Weights of a small transformer language model: tied embeddings.
Each number is 500 + 40 x the weight over the matrix's rms, rounded and kept within 0 to 999. Layers, rows and columns count from 0. Numbers have three digits each.

# layer 3 MLP down, 384x768, rms 0.0489, rows 174-318, columns 576-671
444477595453468479513476480556571518462493510545595451499478495498522540426556458429472527488496516502539507508468497539459556464505506499482521470461470550511525511490493516464475481518401517401464471478497531504465538535459504460496513441461434482416477483518511478549399539514441490554
514466454451521485468509459478538522462526542539510537441516511509541496402506581492497549495475519499553418578593463477483536519530512447554503492501556414502539513524525530523439533495494544455514442561539446482561531509494504546502461468495513433464488520503482486530473571596559550531
471533522494496483429565577418483419464576536500452500451493507474533549448460518473563556506486400539501575524542502443496514481542543494540511477534494449586427493540424505530484524534498503482461515464497479508521515548540537425481508566466501474511498522520494519472503487478463554459
488508534439448448454496550512485453477557532514500519553451441505541510504513516528408572507422484472452500567443459428441474471456454559549508472471510516489497564533577544442497493486455541421474517522449534473477528509373492450499481470456514503477428439530479548512503428462510535498
446509472485519551573511502533470511500580501532548589541521537517529448519520499574449487493472525530557520481471548483529553523564465476496456424442566454504560501495492487535484420481503540500458450529557511486548476485519536459542476455565470553492493513460496539493539446421518452518
548444538483466607520477507466485503532408460517471496552481532483512542467532423464513504516549515497484459544511515529508461508484494483547482457480469504497505483516458496578551473492440504502442486497497464504491531518512478517488425520445490517461470535515530532548521479564463524553
521471497473523521511448464545470586476488486502485536505469458478516539465447474470489518497491491446547543433478488508500491542514486579563532495502482572414487525501538490468526484460451547497453465455510554466433576541418497494535530541532489447552532548584524516508520437435458554512
432503503458478505468520558547530489509490516593550474488463525481475406459550493485443496512458502430516499463404501509512436537489545552504500461464491474550522506586482497533467524548481432536563468576473516503583467501564512502491518499535475481510499510523459493554483522489532496492
428513459515487473531552461482468509445534599465508442509466569519443498466500485570445531487484529517537485540447547526533469493558618497423460446552566527497606511472440495528553522487530449524498477457520510481520477508449502492485492567501498541451529563521510471476431484531505527477
491470487504545508468492515538475473526539482542483438542497421511492491526558532483500593499543474480531556521504528468533475466548500527523475488519545476520556517454484470544470464509553488533475448538553493498558452511511469473459502511535496489492484476478548547523510426503481485503
513553584513561470457501478515580520540478554550515501483472542572481546517519474539542452492440479504487521550428516503501476542442487519494543548587467538486513480477448512467547434524530502439522412529430477503480477550546519549497505538587464443506480427471501502489466454515561494510
558458526505518518597480477513469506478561512555522441494519501508551494456477469430478580479462450486475469448502447487476500511522520457523463459457477546507611458555467429535539520464448578472489569516469496531547474555473438499514474454574507533490484485504514465539465456535419474545
526407529468452517555494515433483548463513472449535459470497471458548506492498473486496494499538460488496453444530490487500509456490481566558558514526507583492475457502519556624503525518458571478469499530527478533561544459486545541569510593513530473501477498500509498465418518463503526495
448608436499514474467486502548469513421477430426482523517542413462508436450465555479500519456467499508518451490489463452527440442479537499457453489453551468490495533450489466448461462462468522498490478541548469494489503452495541463471522543488464456565528436553464467547456463485555540446
524579522504529454452464533527484502416517512399489515499531497487466506541490540517463568516491481631480506474431526536500408556453490506480433484460426480573542475503506509484422510463538486507484449519537550557435497445444476483557513488549554544576499501455572476508451516442513439522
502474555508492458453605477422480435565468480490532513467478501489501559520499530520452484565440510509419503484475436554483507482553555464412511518574539498494521444479502466513479509498524500533470493478509497543489435488512546547464527456553436516459481467510557477495528536422545505477
533506462494505508516499458549506485460505541497554489527505521577490510413461493436537514530591511545477467467540461505516500525508514516564544602471560510617474444565526483439531507480502477490465522557490549492473508420422515564434442467539540508524420509530510531535508464482579370503
560485493481521436467545434531511541476489465491498482453449547487488563549442489529473490491402571506504482482515512527509519521517447467469553470459586521582542508521501488559516498512458561449498491540514421499545540509510498425489454510441535471497533501600460442399498533469516509542
485480519508521482518486509454492591505445474427452541560435450552607483458455574467460454504438538503440471545499408544502529465524531485531491473518545504507521507505467436531541395495496536551514530495510542527529521511549534471551488427502515518502395496484522527481548528502498489528
482489447499483511533442493509518465490450534462475479501554494521546507564395510549465507498523495547491510475525525551496492514536502540449536516522490401474542544592497513461504476493463455496514527521513560455529507498503491560559573562549450492476491414489468510509515482498561568496
470527506540475580571546491502486579497523492505475515541502497499519481534549462478539547515508522468538538494445553548455554519396478543490489521527531495496496504501439509505498567491467539461517433525535491503456431521524496467522529527427574477442530487568490533495494558602511499516
531475394550516453499490526486598495516595496522544525514511472543467421444435464455481460494525505556553531520450548478492497516514535487419492549539550505489451455506534540510416515511464503467530457427524503461466485488559470489462480541532574546497540494543440421526498495460600555513
516494569534500539483537529464532508542531497492562570474538385519549513536451521545469471492518443524477560489518420535470473482485457436497505460451527463474559471532486512466544447431481466524493495472471542518528509509540517523568452474551459485418505454475426482473540546504521513537
482488452548488523499503433556555556539515430471534526537535516478491414497548444502551480502544590476503503520499535420493473473489539462557483489500527473541456466477500474457552585467580510499492545472507505536482492546515458539568508551474520492560492482513491456539483457514457475462
519538513509483488543517516475589421488550456552479413438529493501574506484470477474540459494509411459594461476490539489477511464471467529538470582470444416542503492490437536534527504513525505535492547481533552448446472449485506467487510390462473458495546502506451529442467513518559511531
546419462538517442531405499510495459479591581462544537498500571569507543575537505479459527494443500497518512572531469450447473513448470505526524485539430514449476494549494544539506512517564516468498495482437490486486513533443553500576513503600482528507425494504492466512514495433482536487
502499432516509476450579479525505527503511457544530493509492550549457518583533561472514485473472472580518536467486494484482497533591459482514568445473513437525440466531565454490456447504495488515508545528520523525528518505514526454497484433429537553518504471495506480492474529516500539478
461456558521459516498493524481462504555522460564435534389508503505508497484514530483533454473495492499617486547496510396487519471429522494533497532487474459480467456529550515518510423432468496587511546497429482523520493551507506485529454498503502540528496529413444497530475550467470487470
590480521469579484443588538463519567586513408540468516455476508537447493513487501578506469513511522439444460440497535491482601507478457548491487494471567479519519441526465495514496571507531457397517498424557496506581520511475564510443513507495521463578577486503631507512554477513467508511
462503560464588544501465478504477493433442541561504477604456554479506519534466460481490513505497511556549519518441513510479519493523511545503620542471524508496514519517462472486482512482510497447519540540509442515507534439540572516513400520484480553455474532509468481412459461525542449518
516466500515508538453467563551424435472505552466460447515511481527484526414509510483493527535516555509463519419606461473486550559552462434489463482513467451511485472508488514496497440532431462512536524428438464490538625477486548457535483475521482488507512469472524527489495486582514519481
499539478530486489452532519542471570518521488471466496484477467503501457497454471555475466450503519527505491487516497542525436491498503488516490521510453549532516479476483524455476504476555564510564496471469442485450490491462466553467482473451522481510507547485478484519467534534467525493
518542431528558519426459551519575480448489551474491471549475541487541579507523433470568471475482543494509450472477499515480495447468505472466527448482489438541495479525454486473477530558479502445518520492468621455577424572558517513498504557467436449419476475503514490539506462527533445550
448463516529556416498409537416483474444415498460534575462519493497478501490442535558490480439559510420554389569499430525535588486526484518534506485496523509476532546548460492502520471576537521481489474490486459569428445566482510537536519476496476568524450501484528503533512534500447479492
501467523473524569465467605513527482500448514503532515516503480496511463527497482529476478510504533554367442533556479488467447530519539510523480498390535435593552580516477506562464526496503479562447472533523483400484603517481532573568499425539425538504515487525468475452519477475474470502
516436556588479518459517530455514494534478544525488550569502551468543478459479550507503478500457489496539461484507509496494489509555519509499450437514537571449486499530487511501464517496489605497575567427506605458495522507512489473519522458524499512523522487471537477455552481470454524493
523550516574529483455520452503496483549529471479510489460506500534542500514580519522474461503528529495499459495508466536517484533497500465378477591442544474480501472504527469490519481515459497443534533464492545431461563499490493446467520540545552523488459518530537494521467516487515547475
532472421577546559510513430482460548472487496501474469430530501439478412464534460525514471464500469517440456488509576456526454439528545480554478461543575450488521500558433536538461516517506549482531535532499492466516500501487547514448509546478533500524543436481503563450527513501522519545
548508490480513531493457526591512500485529487486610471548487542521509589506571472499501447527523529451536487505503536538533534479512497586553454507542510510554537511503501489511510506506517602527522525523475528473531506548450535511486539541469480524489509514556539470507491510485486555515
493475542546499514456569566504514402493519497478538498545497484490440509443530474586486519480501499494442525497496494502466548563615480539482467515492526525471511450584532523515483502423525525529483505550486509563497510517565518452490495518482544463531442442516458548531482445475502494554
461497458532471605462437589467511499576468501531454459476520469504508478505465511520468491478499498539452494556535513499511439528485479498535490542429504474474542544507536495501556540484502526488562461521517514498506458463508535535507476480482510514519448457430502505441502562464500541559
490533519494492468552469473515476506487508481455487455463508511532447478504447532523458567534431407507467431525552483518487469474486485503465494526477480479465574531457506484545461469490584480469462584506431487437429551518463506509482506532400546502441467592472569536458541541567543476413
462483538521493470498491480538526501510477471485467458461507505486470439421516396453504528482473509496488482470497526489495525457462501493501487499543517452517518532497476492512517492556486450512503492544550517526457505516534504526513491521501561505409525473516541540451492585471501477486
457485484546534527508544470592452562458531528496487533518503543561539472565604527477478462491469479488480551507496475429493501519501501445493492508534490494509466502524505461522504438433497460442545517502512505582512450490583487458418492461524490499495529517506469483487507505478563410511
490497516470491481510445453552470545512453549486429482438512553469548518551475601408504516479483462521498524468512438465505517471476491452450496505446483513515537423496467517579461505460513458465493556548481431525581585462523430552537485428514539484460482491515517485528423504509480495523
549558502546473451550515523526481582582515517531508624556486453505480489485579474461501551498535462510531509483455533473526563544467489442513502551511510511493464533462540532495504549515553384529496436514577504464550514520528534447440514468496480518556549552537472488505495456488455539519
495468500470483476426507492462505485541447447533506510533589488473552482533544506460480427527482529500470509532511438498511508452501515505501523472470439452533493413547438456488498500565461522480490548466520513488466544483489451575553555488507520453483451473523496504473489498547483512436
475540437500523520482524454487497452521517514480513491503477432540515438463571496451517493494432524503501483457532491501456551538519503543466488547487528514490523402464494494527509468409459499548539488527497477524511529497409449465561526500570487526516473563506502464539503509502523474466
542555522480504526511495472533542454469484484483480443521465446568511466444511504458473478497566484517485492533464422581532521455483484529511518490510428474553540444449507533474463513523551578461586530482546517543496519404586440476593488492494488452511572596423499468441496525429483470530
609468578530492497596515439524487515484362578508378597524595464404643566562502530503462532177501484460445386627541451510709413529456323457533638460443398510414527628615460488612480524601408518672435459358733534444413398490615415446497595478505491532486593524507488466504534539432499608474
531476514536536468468596513531480470516538572598481466512524518554425561423576582525504500500444511583484518557455510437517491519522463528489537507467562581542475562492488553576515531511451508543474529477493501577497446485490518498426491478395458510492570527463477513409587545478527523466
513476510398512515499465397437518530479532512501552515488576467499494513493430586471533506512492558487487492521556482430457450469525470622540481478487496504547495493490498486487486447454530534510473452415505520483450505471493490472487505512537540541530468482463449487474569482492526472518
400468412514479535605514509474543470484501450546509450478569526421502530526493543512525515431487468550495457440547558472611498455512501551571567545487550523446488426452520534488576528481484495489487557479497459502543516459516468410596497601506483458558475558471562412477507482474435541473
560518466437536497471517521547516525506554492489488544518514526472479506497499502387443522533567507465480548524474511544493471507466483495630488444521498526527494479504478472473490548482497515505476523483482521526515530423538516516506496446509504509492506473565520489540493585460475474471
481511448495502533463527491498492476535504539531547548519442538542469511472501517535462507623472477509526542477535554473393582499560422566528419559527478501494494402533461551533563492522580455414571510590370398491526449485547412574542401489440480506528459486430443454471452483487478481473
597501520440504565487524452488479499476421535527539499503556542482504470526512537550487460532623492516557512481510499534470523492553487510540391491550466525527505463610478553490430494486513574560533551524496467445496510435499513426497436530541456535477535580538480494478507606484519513471
480465527469537460549564502592539555588507599547554494492444482451510491448473494538510605495494487542390497492494526487542461536542467499490468521443531528498476474479535499538456516490537545479486501517454477475502513465560513466424551429525542478453542466439525527586441488461530537506
509533515548507504516524473510483456477503502455467499537480512502477506484480517564431498504446471424492397528496505534510432444518494463521519498539524556524490512430492478482554418571505460498536465512494488487461427431460496508485515496479443543507455536485516459528540442532446495533
456497507465474538527496479559501524504548503520509510499464572511506442477521564548485522484482491465598488548480535428511445474541502458455461461429490522517498494519515511551522454474432470509496553485550468528463446482471481476552510455563559513536532557531488502480500551445518512496
566548540507527519490509486513448523427509478539489538490395534506494406562504501550549460566449516605504450497487440511569487463534467527501508543480544506539448455475449522509476538448542506471530547442467480471501512446514497426564488516450521519426451560479451481532485480565439519452
470521421522509551466488530449541555478509535487520512532586498509512533490524513482509536508508510522483474451492608372481552484519470554513559533560576481539435491525505500546491495464575492502594495502447541511547540476525498538401486504480561476451503529593514513448509464445512482533
508487563512536476500559556559462435534557476537433410542450510513520560461498473470485537493446466508465491464466499554503518515569481416558543485562477531574496517569402468563452525442513454502530525537522494523553529488538518472546500447539502468507549474464549441481606478550472471483
494460443448554516526465544475503510483517499425546467585449507543471509572431525449484567591506522483468426497465554525422463518481514467441539540496419515552532446528536429451450474468556496502504456545496490529506450485511515446519407497544525485496533507504534449526480498486494493538
497478525542476503459553511430447504465424538535567477527460529454475514454512427469528501493488503496549548506507449478489509441512492478488492486527501490554487487523536598526510529488494493495553412467448470517512510460446453473549434540495478556536470524501509563502524526551571462516
502569510575440491507575549452457454530540558580535505512561517521545501462493461464456514498533491491425459524570559538463509482417473490541532448491465545509499457471447454525547545449524437495545523570516506553502489553488516461515504504501472521566415511472430495523503518553500466477
500555532511512531505534604526531434545526497491515454583527548472512504512513469471516518481504423531456462457515480477481507534467540492441463504560524546501511552477509484534489507497517463519486588479438509517504511467435535501453408458575563556418408438569529504483502492605469482474
552523462456482534513507468441397362469538442500535408428535445577512576460480532444554420521472485518534530475580474527476375499549501486458457470486522470503509441468531432436526508519571533536503486428478471526476456546506465500514547484505486502551468512517506492455550598519458466475
515548440502528446574465537439451487500513451505553448510521511509507495472526495551485524537494418589562468498541486587452480435398484552526516452507500488516478495490466447423425486452527488470468504500447482583467497472521514483534459559537500434550467538446460506509466569547446498517
498493482444584568418571502501558372483432511604523397522425458558512491572518517577494379527494507565486538522436551536414458526477539525567435506449471509488524489534465463546495473487470501472560444462522547576462562530538447436620454535458433438518522523527492451469521590518503423491
470501512567490574569530598526439492536533436505442475508538476477452469450470462550511480532597435544416487477523471540477480498461432501483416477449553527526511435475431518534563470501531518520482454430511445481500405500491496429530496491550471483482524463505589473531539438497562522533
473509530436475548538525509410484512475464563476517498479444517488518566422533559481443471480541509538479478468509540474501491433520416548517511535583588539521515532517442478570471565498464525500530501493562512500603473446431504519420517545458489421462558420500483494509523405508496508480
473432536452506521501508456521569491506520511445575476502574466482574516545522465488482525490477429455506513449571567520516522480476468484486475496473446497587481500509489506452523462488520431457455469550549468524564479537473569517523531521479509457478442514422484518471449482472569521464
485473470537515468509378531522526483503505489538466580462519556539493550542542568549469600509551482415408561532524468499485443545534521464521531522528536560493487492524565461384410474518482504477445466570505496536485463423542494505485522492458462516434447504488509518396444497433561508507
528513519516510450506484537594553497552535517536522528499496415496463534483418568527457454487500512449496495559534584490531502473433492494461496444483431508534477514510535535506458548577620481467558514462470612455533546510524489602520479473511543499404525464429534462546503518486549537538
466525574447513491450485472522488563476441458441432528583518504500496541451531504455526525490499470461522484504453534476495496468548528524475520474498450515534536430571497502525464559531467460445452490461536435469531535463548484434516507515470467509416571504520516516476433497532499502500
495554504507496463464451543444470443523502459436537487552547442480544470497496414468490502499578531510485433529518478526504448561437532459490473540471477477507499561487471500469483486493526497532516484484470503504503512497565539470536484479542531512489531454482517500495506490527495488507
449503469528508509495481482472558545546551493432498474551469427447518508542495520499487502467446501556468542472446508532514484509523492524434495495472469551576508459511505564467516478462500607459459474423546489525569568514515517464476511488521506586482513474530514542434458470494518453492
530453497451477457487500490559441483460493505606577509472507497549464496459470564456492507479525491491498494464521462448515512535519464493454555488529514499438460552528509476461476493455490500540544558492540466531478492485434462505582481470494451496452505508428485488529561465465435525515
498478435571533509439510458484466482426557587529430585542547444491482508493493532464448589494537515494504523488488537473494587430514593518536474493452516448487478536515475551501501558483489478461562517491458475442476422578541513459553432430541524515446498544474491492477493488478435574492
442551482506560466515583529432517484513506520488599545538505572468536471472506502487506476522548550516450528495634562471454571516474528508579605442482505419443520518461396505486533516569467488480473575559427496495467511551495516537505525453552562498479472524593555487451572485402549491490
471537543443451478529529590548524506510453516413474564459575502267504540441468518440418492276505386469557512510485534457752515434493488405498707493456541510420517549477498541536506523484447480470514478473505495470510480493490476512474481453523544490488562496412507518497536485477526457517
534442499417448442543527509541463474466487540469539502469505476477480426482467498522526544484442474465496521497477527504499400520529480411522494534497528562485463463516486470510495469476465471550469483475459480520487484469474467506538512461486517455491435542461482483484479523463492529486
526541439501523505541468471521455573535445449498561555575520480477513418462469417525444460523481578572450514564516499527549523476476520510490500498567448487519513461496572503545467509495513517480521522481477491504496515527494522496515528494422562451465556498529545452474470503477534526498
568538454503503502553522551523491518496514454521476485484489545540511502500394498536488500498493516456475450499468566559500466465439520495527476459467508551534461529502477540478481522549480472479489511530512556539577450541517519571485536471499530538485501527486465480480505453521507507479
496492454599426510516465511587539486547557502498442461486490461516452505471560519511468564492491550470491441446460505534485370531544487491483464445541458451444479517517535456559531397494515456484544518416498522548496466490472445513525544493465526613475466503522522536447520557504483503510
511494544458449450519499470455517522463436496483463543483461507531525489464568558471483413484555467500490497420547464497496562459473435540476527539498538524466508512502532467534491461512456502549489453512523498549498460509447500480559528505433454505543517515436403492536517481545488528493
501488513465404572501457465520497523510526637552487521465513553453524508493526561588470488510513481474474514522557517495528511495535506524501469505513517500433518480496554522493507550508565471551542480512548451557435491439484453465540435488538539471437485452528555536449505547497500485479
468472528467486570463519479506445535484423458436504456609489442470500487475499463499545507468469519493512466541575532554511484500501527500519578477554545525479578509491479563551518503512555508462477515471459561478521443515503532519468543514422498471541461522441526488509513513550498522472
489493556466527541448477502477475464518469466526481551521535522503572494570501516458506457542416531403491463521547430540488517493556522515424499522484506572458557470486553464526473474583486476522532583535450544526541491482507438423536527478555462514492489534479492546495527507509588531536
550510556456485600502513510512539611497540512584494511447515503490501451468496437533520460488453512482514492465549458485514495510486547471427549488517545462532463465524501483545480500507574484548500498524422456458518420462486489521485492546458621499411516511557472496526418478507522535532
483557518473546494535536548545481496514558418428583559498558555559512484485497447480545441515470479509460417604522495515502462551518472529457494456475497509543458522537563537583456471406512543553520511525452473513509543475518485515488458542580508471509526527483505536465568526465549517486
420468471523562479426587553505486476547503434496540469450513508518443486478469538433468530525509507513513446510474476467469535515456502501443479505468479480481469459459470428499493429529503547551497527507495522466512475553513525499589501447552489506517471509455430523517433441411574513517
440481473486471475455479438471508454464524511426521471510533467483528503528522499514571508514554481572555538509409471527509391499480510528525501537537461549510488458552552536521488585477464495487534510474581453552540575500468474508493399501483415513549552577483456493514517432457524519520
487447508448513470408477519482483549471565487459505549562568536458455480548458466457583506503532476473487520466544554511536471439537528488508526501459479522457486513459462511502506431428568494497512525478487493533491546499539577566528448456504541558494465487473586491546527476500400482466
518488526487493529559490532534502475430567518515487474588509488496477523455485552489519465472469575484474485518492505501494490540487485554500478433485542523514518505441519550526406539571569525504430467494573485533565464551580563514454446527522561505516497487494478456529506510529443590511
507512455505485517568451506467548500554493451439492524513532464440502527474443503573538470481438510505497439503526509572485509435506537554450461475538594481496495498470438539538509492529508521526506493484513536482547570402530488497483527482480452516537476465464561487538526542520520528469
415507520553429436476492528438527539515552553486486532414505442463471490540498507495531540499486517539581565531504570503542483432510476452481492491525525503514507534528428487478509585503515573511469531519477499556466505427516429462521491470414523527542552472515529580429517452503465470557
519446490499526486437496502457450476449515482440523454527483464497499554499480489527442502508560513483455514465519566526480479528564501483468451459519531552518490484466527469449578504587552509557539564532497502587509506456507505560518477501533529471491509465513558460508481459439484476428
480460594440489480502441540495422516492448542558482536560541488499475538513562489438521504493468518445538481500492562449487509481499581463484493536470520516499540487434520508464491520551482527509398424567475508537414527444479487514459434516489551664461518418456434529437515529502428542454
544500481521484534483506504498531549442572544480462485492553456467473493533588492451514459502507502487452488458488513496507532545449477481415498478492423534508428501559476448577523480492531536534478500577459530515577458498532553485501503571465483561546519451507485498565588487497469511434
525527479479507541433479431525465504521519472521514505506532484421510478504433506431471529476519458571458446472498445493506437499514554482439519545530435531516500514537513471537540492437508464537487540554546438456533573464440521434492529528505525512487510527514460494514549504485493503471
505449492430512502513477501413493498520561489470485579521508480480458493523497493500547515457559487428563477505527501473512498494527594517477434484504518469432507434493463504480444469529469500477494506514515440454524457462479441451433483481525504476389540537442539496495487429464440494493
492579495476485426482508509496473517480517527516483577501553546493490566462559502532500510482565525511557492412455529483484503533512541568475506550516523538476473506499484501524448571502430446494480489505514466495504512446508511487509472499575518484465471454588455455505512495470450527447
485491484498483529552477455572454517465504554563516405534544576483480542565445490490511521461506570415444514514543478457467446503468554505524553507451560475469546565555549453523520567499485560530466574613486540475471487510483528562538573500531466523572465504413478534488521464450483499469
567470483486539507526514445537508470500522528491442481501541443477538441570500494448448505510529539580565518431458413512518446501554440477466493470472457502524571514510436540495521513502583519500473577504521456489511472460411428495458500464466520463465455472458549462485544428439461476507
495542475434516568408502532458460475490512552462568504485442521502452537518560516554474477502459427447496492510546543483485513512467536472546551523508441531539417500549454465514508472436513548496480546527503457559536477501528455488455408547477473500499520545473484552532539475474456481478
479535495493552509431530519515527486411495560496477434458416492534472457440522499558469441489490483493513502548510506481512490536542534513536479516493547522515518443536511507553493502417502520499530452499468450531486539441480558459460505499519469506443459543502545507506545517499534476496
541463527454417519507482578477577554453527577520533533506534527550478510483434544520490454504517524497519447503535512511461487464484469585562524499534465441519482428445559548475571504532381534431532506531479508521464508445456595585504425556429397515459505474392468537430450564508499543553
517429522466500561518482477426507535520471480515548512548542477434451481478544485457531509515469510517562544542520469534490506449458489520509497479463497431462474512495534550484448513462484564445475500477453472516531544576517455494507513524466468466488446502558554526511491561540514449507
482479479476496442473544526395449514567496460521471479529552514518508529577508543495540511492464492539484505452484460463524444541455498562537503441491471543450463479517496480565470513485496477400525407421423510457495571413484398494550493428489550551478511534428584521555423457463423518471
530499522443497450390588528560502474473487514570534521508528526474492510500557516534474444513497449538547524484548444464459602530557486480561526467535553614452587443498450503501473513491563538471558492529462537517454522493505528450422521528582459479522538512513469419483525460454484494533
504571465583447539551541513503566442433478493474536526534509500537518512548509561543478461522550533538485545524438521511502553500451579509482495492525439523400493494524427512496475499560485462516549493538507444612478458428571495527437502477563482484516574395440465514534516560512525527478
471460461525499451493496533510504493517542643499470554537516457448505438479568479472518506496456422483461473419495476558509575492525540486523538458470452479482497576526501521472552464431519526510565479487513500494531457547430520561527499509467446489558533519494508502432508447458447505511
514441484425464479473542429550489570513469563533484567498518529420449428495456495514537567482513519534526488488524515572537433500476524537522549477499438535414474592518487441524517484496556535502526535508473462555452554454510496466548534476491577552447533510437542525503573503508436486458
512463482449505519458539507505427467519511430554470490474443505467504503533551484503534473494537544478494437415548466451498536470482435525551471536396451465466467470514570528532504469441515466471504551506512481479573469533516440561482496492488489519601477558478481466535557529563491499483
543520459483478511604477507462542496426471521595506579414448521505541501420529513463449526480475421501503482499465535454476497451515480442508447435532480521489477513425547478494446487514538509528540502479511468546485542516550524506513549458462506559569464472511475454559429500513519488478
480527490482385543540511504500478518461532502502501521508499488465533494492520500516506525522448511473561532500524544507550488494486442500543505509507498508432515512455530543537514575559454484558395550504541527441442497487527492467461511499446538482465528454510500515546616504509523554533
501550537496464476516494501510531500484537491489442424467526457482578558453513510495553461490525499543540530468548421495489438429481488478517517484463470483564513444498510594480557521417561459513489474434510532508534518533496437493532508534537499535487505597472526499415480484547492612416
565430546463481523471588540526531451553555494497505543457510489457521524486498477425561480482549467462557547491499522448494532545488446484502489502488469574435506500496484432513525516470485508475507496506545512545483508540561459509533512531519480440505574478480486509480512540452481531517
538485447463578518459505554493559528532576493504522543477441504519526523444536540482513527493514468547486413472457465533453484536555450506432418487419619549527510515511532545487529487486524530508452450500507521512505432514501528551467469494505445520506463526501494523463527507590500550503
537525434550518523607482446572430503547407442537544426527501454534428463436551476511565517527486521424536526510536469501526526511463560520465529505494432511435535424515421525487522526510564477511449456465409502500456526498499474602520481464514494506455539463463479461535534550485520456553
461542463508521454415430514531490470489495463496500563555496429511483534487480497507468526518479505507490494548429549434488461506517462522463469488498565548533498542573503606474431457526452474442489510478485464489546534520474522401489501473486493552410521493500562546397520562474488523528
508593476467438442508532557456476561523395457544499455466588508527443533509480471524534546483484467442508524472560528483494515555479531479421461517486424515424523498470503587504513477548481467493449542496500475501545510458530603537527571476523493509490479532565395500453477461470459516470
534520472525486469480473540509490416432545529518479517449503505494490423491487536496507482489515483589509406478545512487522455486518560501455464508548431553474499446513512517512500553410513533496491522510539473479579511503473508490458513548475505520572510520516518485521545465502555499430
445416441558454524403568519503543506541547445628526519528481495444442489508516477498520440513501501534515477565446502444516438541506495512511558470480436569455503502496479483498483509425499480501484527481563528594443458414548516565523533509506459442515551473542536497520493561514535506497
485475524459515473508376410474457534496486494607442485534508567497520450506515438450582426497525440511427442546421519445518430458513503396533495476478501523490514480469551481438505470482530575562528534538506520489477576476519482526506522458503468517445411459451564523444524481474570440517
402492448549560415579484486513529515573514463487492521491494502518467451530497560460517475528468572430517566467456502478513500526530429437447544529441459526439528502458479488505591488596556391463494524517534518521533481494570450442493487383521569452447463468474517484473436488512474464546
565524538426520595495478490561508496473489490476433565530575483517595538453542423495578535481539556528562512436499549480484500476477505475601517491546489490477449503482491561444531426459404517609490442441508490519508502512491527532472494506544450579545449507496455461433519476543504497544
497512519464517595513490538516481558407459520451509586497499459545524536489491494490430570562460551489530539521592474450519423475485503518529538491508531501397464431528557409487505489542641536411558453523504486513499556530454485395556503542491484512550504477489486506450449563482478474472
561491544517515476513527512500489528491541496495398483523520436464523502510448537529509488460492483414453494511475490526559567416534444479500529475501520512537487482541496581499580497571443513527521442496558507468580499525592491505557527441484526510510452500479529544477513478519505450507
478531475520466472545513493450534505406561558405477499494509493500552507459533501536490488501527541465450551504475524494488486482496464531553523545482480527439501445477475448516522543512506520449522547437484536526442513557549499530464460510513496544550518418558476469522551470570546539496
499456468480553498496528483451471507480535545480484511524515545518448468450458511526489485473472562510507446464524518540508533543567482486473500471445495438476594501550455472549496511521532480491532466541481438375556488547529483491449538443502538499522481565520468515437495486562574446495
496498555578558516509512481488423442487506522530451404532569485491590411476488487509433489494481447485541486464501485574514487461467529502482443494492492484487464502545491477561489539466510452487468509416491521528534433476574462461577521492507529505529467492497432506485489567458469533480
483480559495478503481495480527537514534560500463525547464516431475566556531485539555506477496466515469473516527502469549512561540458530542573521497466520487459484511532552515544569443501518569500476550468483439531529488484493450511559522564498461462552523512494537498410544475480481509498
460462472609570466459598464531496523506450535526459475546525506459535541499432585510495514519493445479519464489484475465519464526519475476448495467468437549493541534558429505524463516454519501493396533496473466476514484550480561532509437481521567487516582470493549498535536594501500481490
456523579506501495472496509467521493542475459597489498477451491557570553477527444516501429500481536506467496586410485494501541497384490456477530422512437458495476525536562460482570441518532483527483512538484495514487513537556520543533557442550459493408507514511449492519528469479454441471
550447528530532509498477456447460460549530542478475490456497453475510443452481417426510520463489446486510487516439438418479511540503541549523560512496485484524534544547519484504537457473532475451506486577506491504553433463493539488470485520482496518479528542496501538519473525548510443502
475543480503568504642470497516469481418555496502525542487494461504535474414577468458503554513520484468446501467496472531489528495467476545550524476498498561475481536458453525485498457463495470498551491485562427525480559541496470447525510478553449492486552503435577513481540501465479516478
438487470498468509520458478416512442502501506545502462483494532463531539539487522509538509469542502423492536507550568406493520382459531501512565493488592431536518538465386530452486556536514546460374489494481483438454494607439515531461488483431529518488558567494455555513503490449466600465
442454486526494466517533530500433570537466503499546461544491480534464512522473491452584507467443511529476520520512427493495488490569554522485459480512462511451529447484486517520448435460535525569538552433511485439510536517484527474483514450455560522446525552512485494422543580566474582487
523423578548541479496517610473405493572498513456510411514529490452459574486415486508530518498516520525539479478468435446468465468511479524526511469546567528500502566503509530532506497473552403506534484506455480445476544488426519563536475518497463590485441558457474511524422450484381506483
597483485521520554468459532444526542567509556514508399468546520487471411597490430585465507513439429524448433465540503569482434450453486431550553448470501475472567520520548480476496589520485547512470541409470508449484515514486586476509570587481492535493527478524433526474497576524552535535
483474536511486432486476450486520513516450549513525512514492459503520505482552543507454550470509475490416474543494475501514507526460542471521511562490478500470565476535519532519530346498577439500508489500541542542517492537494472540462485476468453433541413480507573495471467476563485479465
485424516495470440512486556474487566500534534545536559474501470503439516555538576456443552495528481530511571489491552440469417526482514496564533463500454442478508535522523543557599483498507521468490541557494484576467441555463469511437475538454455369487509549438570546499510557527531492512
512518511515465480563493543459511494509469478518467542484441565458470468428543554505480461525514545481524463488492516510514555500562480476477476494485521467533460439501484503506440495516462441550474503565483446506430457506507485483511496505483390523470528440470542519474546522488498431457